{"n_layer": 9, "n_head": 3, "norm_eps": 1e-06, "rope_base": 10000.0, "qk_norm": true, "bias": "none", "init": "normal", "init_std_down": 0.00658, "lr_mult_o": 3.0, "lr_head": 0.006, "schedule": "wsd", "decay_shape": "linear", "steps": 4822, "dataset": "wikipedia_en"}
Each number is 128 + 24 x the weight over its row's rms, rounded and kept within 0 to 255. Layers, rows and columns count from 0. Numbers have three digits each. The size before them is the row's rms in percent of the matrix's.

# up: layer 4 MLP up, 512x192, rms 0.115, rows 139-178, columns 48-95
# down: layer 4 MLP down (transposed), 512x192, rms 0.102, rows 139-178, columns 48-95
# gate: layer 4 MLP gate, 512x192, rms 0.108, rows 140-179, columns 48-95
up139 104:132107127092128141122133188119125076104187112132112088095113089101135124115170091126159091104114133167144114118129108135130097108129156111130107
down139 102:152167102160146136146126170147140138116115158113127119164127135121090107148105159135147128140138151127144112129185133176102158154114105119157121
gate140 105:102113120068168179125108078127106095142121157127111152122144127097115071155167124097161087103113119139139134114144160100095106108101121148161103
up140 107:150124110108118168093122182148104083156140120160138126139163135121123100094119148126130116130157132105136077139115108148148163127114107134101119
down140 099:109096157111135101138061136106099129150107117120123113128105109129183130146169133119142148164116137151142126163120106122121148115139119125126103
gate141 101:155137116142128073112092106127113144147161082150148141138153141115107106153124123112135068115113113111144160124111192105137161124127137135093133
up141 100:145150144146131129158132095113115088139078162128178107158117126122089119151118135124138144099113148145090166150121098169145136132090157142154127
down141 098:110138134101076130121143149137146106153111119088130126184136166195110142096134142181151110131084149105142143115134120116120152117152119122168135
gate142 095:087157090114100136106127081088099104138152105111100134150143172135150081131134133101140142126134154114162111142141131120130153087143109135133112
up142 101:103170093138140118093089145113119104128123157111092130117131149099132092098175105160121143141127145138140130126129138133132135117128069145069135
down142 094:141150130101132120177103174117174139143155109083117139156101115103167148117128130099127143147164148100106111116149084088135145177139155139097129
gate143 095:142146127176149159149117163128143133107112100149143123117083139157097163139109134136127132144135129145143101102124193125172137107095166138104126
up143 089:153127128148087128136134144141162150120107147168138127153053134155158150121131135155113134116115155125116124094138110106143083083131113162072126
down143 096:140102121132099126114128106134077094147136117104139134125134144086133111098093128130130125118144130119144120128117096147142148156148114138148113
gate144 103:114136125202147152115129118087117083160109129124107172100105140151103140146149148125160113107119147168124152140116099104096116200106070138151133
up144 103:130142112130134122176192137156153097115079137144114112142148126136136100115119121163113141140126150139124122117149148111142139125180117115170171
down144 098:116067152117112171144072134120138155105155126122127143111144169096117130139162147134125111160127117095105153114119101106098126080164140158120116
gate145 092:112110149108096113075104120165118137152124152098112141129083132142142133083163115117126168104105139116126117118178151140121150128115138135114121
up145 095:117113150128153152097131095162091098122092133145121106145116112118065134125122126163097069141084086148119142129101178127152132136112129112175147
down145 088:093113060159101106119130157112141180129130125096144151127082138103153114102053115071149175130169145076133119102115126143102118145148151148106116
gate146 113:107112108120132125145139120136123091145146139151091146150176116125108169125071085146128128143134083119119161142127132104169127145094095154160121
up146 103:155125160123099175129124143090122118137101160108130170107086131144113132099114170132110166127160110137129141124149152118173119100089116150152116
down146 106:156125122162141109101123110064142111156115121095125131126163143119128131143137106135165110150148171126108130114119105114105152149137141114145093
gate147 094:075138099112119115105114107174168115171184125105085169112148122098161104136127119089133129120074143125104118130153106149084153153165087159067125
up147 095:122091139142165119164136139114140107131090104139114134155124131115163138110101129165103096106123092115149124137107105115141126072088136190094145
down147 095:129155129100121141087136131140078132127158128098105147103171094157106125164127062106124146120129173153112156155148107137093141182164111132138107
gate148 103:109147100160128130122152147186148149129137161133132089100148135139154141127119130107174108065153125083156134120169147093088097183115119139130123
up148 099:150101142113144153134106117177109155127133102139105162144167138064153101146109108093158164118144170140120149120141132119146169106120104149089118
down148 098:131181113155140116112125090177124111094116134156157174104104116182112113120151135098140116150108168142098136167118134190109114075089123109137103
gate149 099:144149188112127159153113121105120136152160105130161119139136118121135140141134150152149138157106127141138100093112124088146118141095142160136117
up149 095:118141143112121154134140119154105088162130129182159147089122173148125131145090132117107137163104103149121106165121135124097123163138110095139154
down149 095:114144128117124130138106122108163133104110143118117124168142073116135152166173136131131118143162138114136151120146112121151091143112155127126087
gate150 114:116149155085095118180135130107154139130152102130116130168152124088131127129099131164144119138078126095134174126097133144132109097087143148122111
up150 112:099126126128151113158098142113139117112156165108124126085107123127141104110112091189114130139111130111126070152131159129137132157143128162135144
down150 112:117113111148111123083216087156103118147063140132096136118111139131176136116113108090139103112151164180123105141170152115109180137109107152125078
gate151 098:150108105109104133097189133128105158140104103077131115133126130185119114156149162147125158114134167119139098086153133084174155123127131108132089
up151 097:135137159172148136100156164114125123157116128088143159108150113139173124131135120118148090152145099130137159157145146143124160113157136166152110
down151 094:066145147126142104115122114115124119118096100122153104106089147161124106103093120188104138126150158124140122136106162117082157156102138089136159
gate152 087:169097123135173078123114098143093136138158114166120141090125149133145111194084162129125113124142125150105116080142146129140126114141151113103123
up152 090:141167124091117141097142140119125149133127128091133103129137145084091136125191103153128129165121097127094151109186136156164144136159088210135109
down152 100:120136108144127115141087140137111110087107147173115154129146123139156085176081154118099132117140149157141098131121129112111129138113158102128138
gate153 095:156134155145136167083132102109113130123148113135137089186116109128143122130119110136096136139166119168162113158144094104127114120072113077133160
up153 090:149090113092129055172108187157129109134154173120093155149132130103122150155123085127125091159110161109079119116092155163123118116151101135133135
down153 098:161129105138136149143118114104164129139110140093128159137139128136162125123181107125135163151110140113066149112090158142117171193069132148128143
gate154 099:151104135117146126091124097120129149100157121133093167120113127145123106167177145114133134106114127142150144133132125107138169115132145104161175
up154 092:153091096143114120127149105172134110063136136113124126129151102140128121131098127131119076134127163074120132124099168088127131145173125128100104
down154 088:122134152141125129152118155100104128132156126123160126146130155126133147125134122093116179160081134173128166125105110135084123142088153128156167
gate155 103:135124123112097115161129151156151130093165116129173121118136161148105105093151128143146166099058110120163118179144083127144109129176138120143137
up155 103:156153151174148150154123153126141184091123077127125169116118137144108117143142142102133143110125125108154134180103094116137074164081143145097116
down155 096:111074110064112116134110118121192145140094127088120079159095134142177139142121165108131115143114084142114125132126137137141121096134119119125140
gate156 105:160145104124174145088165128104136081088167107123134113150078156103120167099191121150155134115112163138108124121151129119153120123151133171135166
up156 101:159116096129122135167112142141131182110158161162133137120129121089108168133067150079136162122123179110128146136141123129127100145141139124136095
down156 103:143154142115135116104131120128146098103066144153122146100168099149183121168144104113049141141134092135144114124097100121133130112168115120163093
gate157 098:153097087128119086133130145116087135084129132122112123096107129131138120126134145104108125128140107113128125123124093137186153133102107144137121
up157 101:124124101136087090087147114168144125151095144117149133137101128114040148120132120147176123150122115116141163099127169157100150162147141133143136
down157 096:120084099096142127135100127147097127150106105122117085146092143115138114127140151132092113079123113065124090181153121140165141123101103147143119
gate158 109:089103073131123132178126150110122128129113134127083146127136138112156122119141104105155129087123083115153144127120082124098083142116122127127137
up158 107:132118101166115157122143082120157144108139172100139148157097113148143127166115151115121131125118145129153140161144153088106152096101147132163148
down158 103:114187100135120093103111095125159076103136142138086138123118149179085149103154148152147100171094128112096080088116125154149168157125102162156124
gate159 102:099124148131105121135123070135123135140152082148095152144150161106174144097140140122154121089163077085139136174151158125180109134103130128095144
up159 096:130146192161165152149170119130077136112119112156142189135119105148142055103136084141156149149122133109113172123159144113157103143090122118137152
down159 099:118103139097120141105145138133115132135178142166105139148148167111161163120165171111116099085128106097113115170116148150138104113190116149131136
gate160 105:115150141064137124175107118141132140123160151103090075120107146139101130131050124135103139125109104115159131123135105142096101115097125094133092
up160 113:125132130138128133154070124113157084106140152130123156104111115154110171157174113107169118135140142120115100145092141107137126144163133103124090
down160 097:145128161149130082107156110108121102151090142111118141095161164111115141079155127168155102118127109101152153142120136186156135167142081120126129
gate161 091:112139137107120100117121147179109107135121105119140119116153112105129127128150086124117103114135124114148107184125126125160145066089088110114096
up161 092:106144111117153136148125121139138171161151075101154112068125104127129161121133112120134185154132163108150120116080138163099142141113107123107144
down161 118:122131137127156120118126141101110124124112129120123131089132142127110097089236159109141091122140121157133089117154162125114141129110149122136115
gate162 101:171176123170120115144124103137129088082089123083096096126118123140152080125145097165079130116110119163120119142100114111097145121086085160118132
up162 110:094094117116123127127112145155134104124127146145116127111171174132161171083146128124128115173104171075158097130127121126131150151172124115176189
down162 109:137117095136155153153108114127136115167135119153096155160161114130125125121124124146144121109119189109095124113175147109130148086152117121089108
gate163 106:132137105109182124154142133130113113117130153116121107134149117119094121124108120102124150115165130188126146127144129136112149138144101172147120
up163 107:157087128114134086116116143128100135125113065160115101149126120149137130145153170134127121118096152123125144161097102129162145142116113170116116
down163 101:144098162161135139125127113148124143161106165077113076110154144190124127137146134089109134121100119091125160163114117129146107163094118128126132
gate164 090:140130110067092111111144110120129172104137188095164112138119107139136094099091098142130165107180108084139133123148102113176137108145113141133101
up164 095:105126094161136129150165165093160126098149115107141122156129153120117121085105147146098119116095149132094115125192134138206151130175124094147159
down164 097:089098106127119093143118147138102151126076168082126120183154130177103167158165140127144097140142161084118138161163109121153142120084158154160125
gate165 097:130146169175094116130122131121146168139172134137124182110107103108123163109139119125093106131136086132149127139101097167075146170121137139153130
up165 092:080132107125122132117130181129129128105105149142128109129160111163114121095138151141127099147094161075128101115148114113149153128110129112152128
down165 096:169072091130148174148124122109160119184116127124142109112124166157173131132130131136100105144127160152140135143118121102155129136121177156173165
gate166 105:136105134083121140105160137127101128128124139159137131095125192156135124169123124119128092150121083132129162130123129107151128103110112144138161
up166 110:105132104138150118087058123143124137141165096084125127117093153137117115138114134135107071111117096126115070100126127125169109138136117109102107
down166 101:102186106113148135137084146128095145139166126133143141092158105114189131121120132135131145128161131164123096131124134152136092107137100087120138
gate167 101:135113108095168119113149150093088166124166140106142143139148141142090129132135097107134114145109136102134143083151119142139142132160120146119126
up167 098:150105085173144140075123162126109104167100115193111109169145166128149164142109085150134097133172129155120121103116120154124169134158114150106107
down167 095:117147134118075133131085122133138151102135188076126084147113099142118088116095138163112099116087135135120144157142160099117061125117140144113120
gate168 089:168135123084095173090175162136132120126118174132133149134102160112150102126201142134139112131171178133126174107130109128084138124141085138146130
up168 084:122129090113078143133135077087138153132148092113126112148152182146105092150145153097164126122088111124087134146134149131167132170145104170107114
down168 094:174160139169124143134093165156127116120133148145136143094133148111138106106211152146117145150142179136133165105117130131121115133145149138103122
gate169 101:149175119128099111113159096131094134114109075103113131098128138169133098124148139136103127125130170122138088128188109135135171110125096113084113
up169 107:130105147135094102072153113116080116152175129129075127161140145093075127103134112106170131111158115143129135101134140118101108079132103132159090
down169 101:133153180125126082097100153087116078113109107098116125129126124113127117168105105118088098100148138137124105107095103142132104092164111146145075
gate170 104:094150121101179100116058100083112034118151104132101212137120086073150140167120148119133143154133140139152130142125127111086135143135148134106117
up170 102:126092102162125124154150175106104101152125154092106128129119087143143116143096143132093156155118140168139086143143117123141119142121175145127150
down170 097:149152173134144169178133104151143193123114117148153111120094147140138142144189127138110110144125132129143160107140109157174137117133129080134143
gate171 099:153117155118113113142131091068148137131110175117137093140134106131117126114106120144130109092096101131116087129142131114161119084139133121112104
up171 098:139162143167138100094101147095117061174197119110118120122122138137168127145139169117109149127092113103130130117122136128125129092120112118120124
down171 093:110121153074057126118152139118154138153141154138130145106128059134108133132119114108136179112148107120118120138155136124147101162132170206090082
gate172 107:118157136087174113151121142137137127140215087164163133106075123126141126136121149180145137115089126122109115155150095093126094169139114138146136
up172 108:048099112145121155094124139177120112122147142142105118160147140091164076118097096137158147097120121120152165161126122116160097100113143155146164
down172 102:104060089099154147117104102135096135120097123092135111090114105140138131140115159142122160100149124097137126146132119122133116179124115139109136
gate173 106:096102178130116136118112149102081173135092108138119172103150151118104106156097135161156133147133114132125147112172089165135132163123110118157142
up173 100:129116120109140153151064137112198118097153153121089083127144157140172098153117110142140123169145133134089163134117138100105112087150173110140114
down173 099:130135100141121093151134102104081133116100111165125169138127067099128116080168133146130175153105168118142124145113110173138112140105136132117116
gate174 108:126141172124125131136131129112136095114100129141134136148165127154169163131125086130169144112136154145105157140141107175169101122111126161114144
up174 106:101149105109118087142141179135119119097102133114160134117170136115210126154116097143100098112149139120125115138118145083159131115167109120069104
down174 100:132052133142140148133110140108164129146138117140141153165137154124122093169090083181129157146180122119107109158182132162130145139125099113115122
gate175 095:141098123133148107135132146112109135113096172138128114121126129121142142142133110166092135100108123111131100106108104118138139131162161156125123
up175 094:075105058117131081138143104163135125130134130132156122148131102125143101151155115178123120131085108139155085159107140133155140161186139108103146
down175 096:142144129134085140155093201123128144127107087140131142097143122159129122109172101098119131160138148171079153077153107081096156144135108105168110
gate176 107:123137127132133146136156105099107154107108178125111143148105133141111120134118151090093131099147101105124153125108115140125127137079096146117126
up176 107:113129109182149121133120073085149107146112153138129160121108138158131107130135160086126155142121098104189167111135154156109127126113133124112150
down176 102:118164069126125131142119072120151134126107072130069126120113150137127135154113108151135127142134189112135175120150119111204111071146124122111111
gate177 097:137119172074086104147117107125117140118127112125111133089137115107119130115108115117140116157145093153146111114118130137164151099154092131120093
up177 096:144103142140145101119143143178189134140128101163088126137100100139094141146192137099111154094137134163117124117120108135142092141169127106139123
down177 090:108124134153127116130132133123071103065134111095115149106168127118155126162004130101122098140142111105153136106116081115077111109128149120117093
gate178 112:154118117106143142116180144182132148159173158127126117105058123119094124160115146133140091112123113153099131132097112130091118118184073107093098
up178 110:098145121091099114118172173153168111166114170090141146088110124115095123121136096156183104080132147124143116124080079154107112091114174101118142
down178 104:084140120068150116144096117131134125130160087097127094158126132099168172151081124121129143116115111106156117147141089098098081153121104142116118
gate179 102:101100112146109146124127138157132140141121093142115139121129144134197192121131156121144106098109097187124150101104115116096103177140147135110105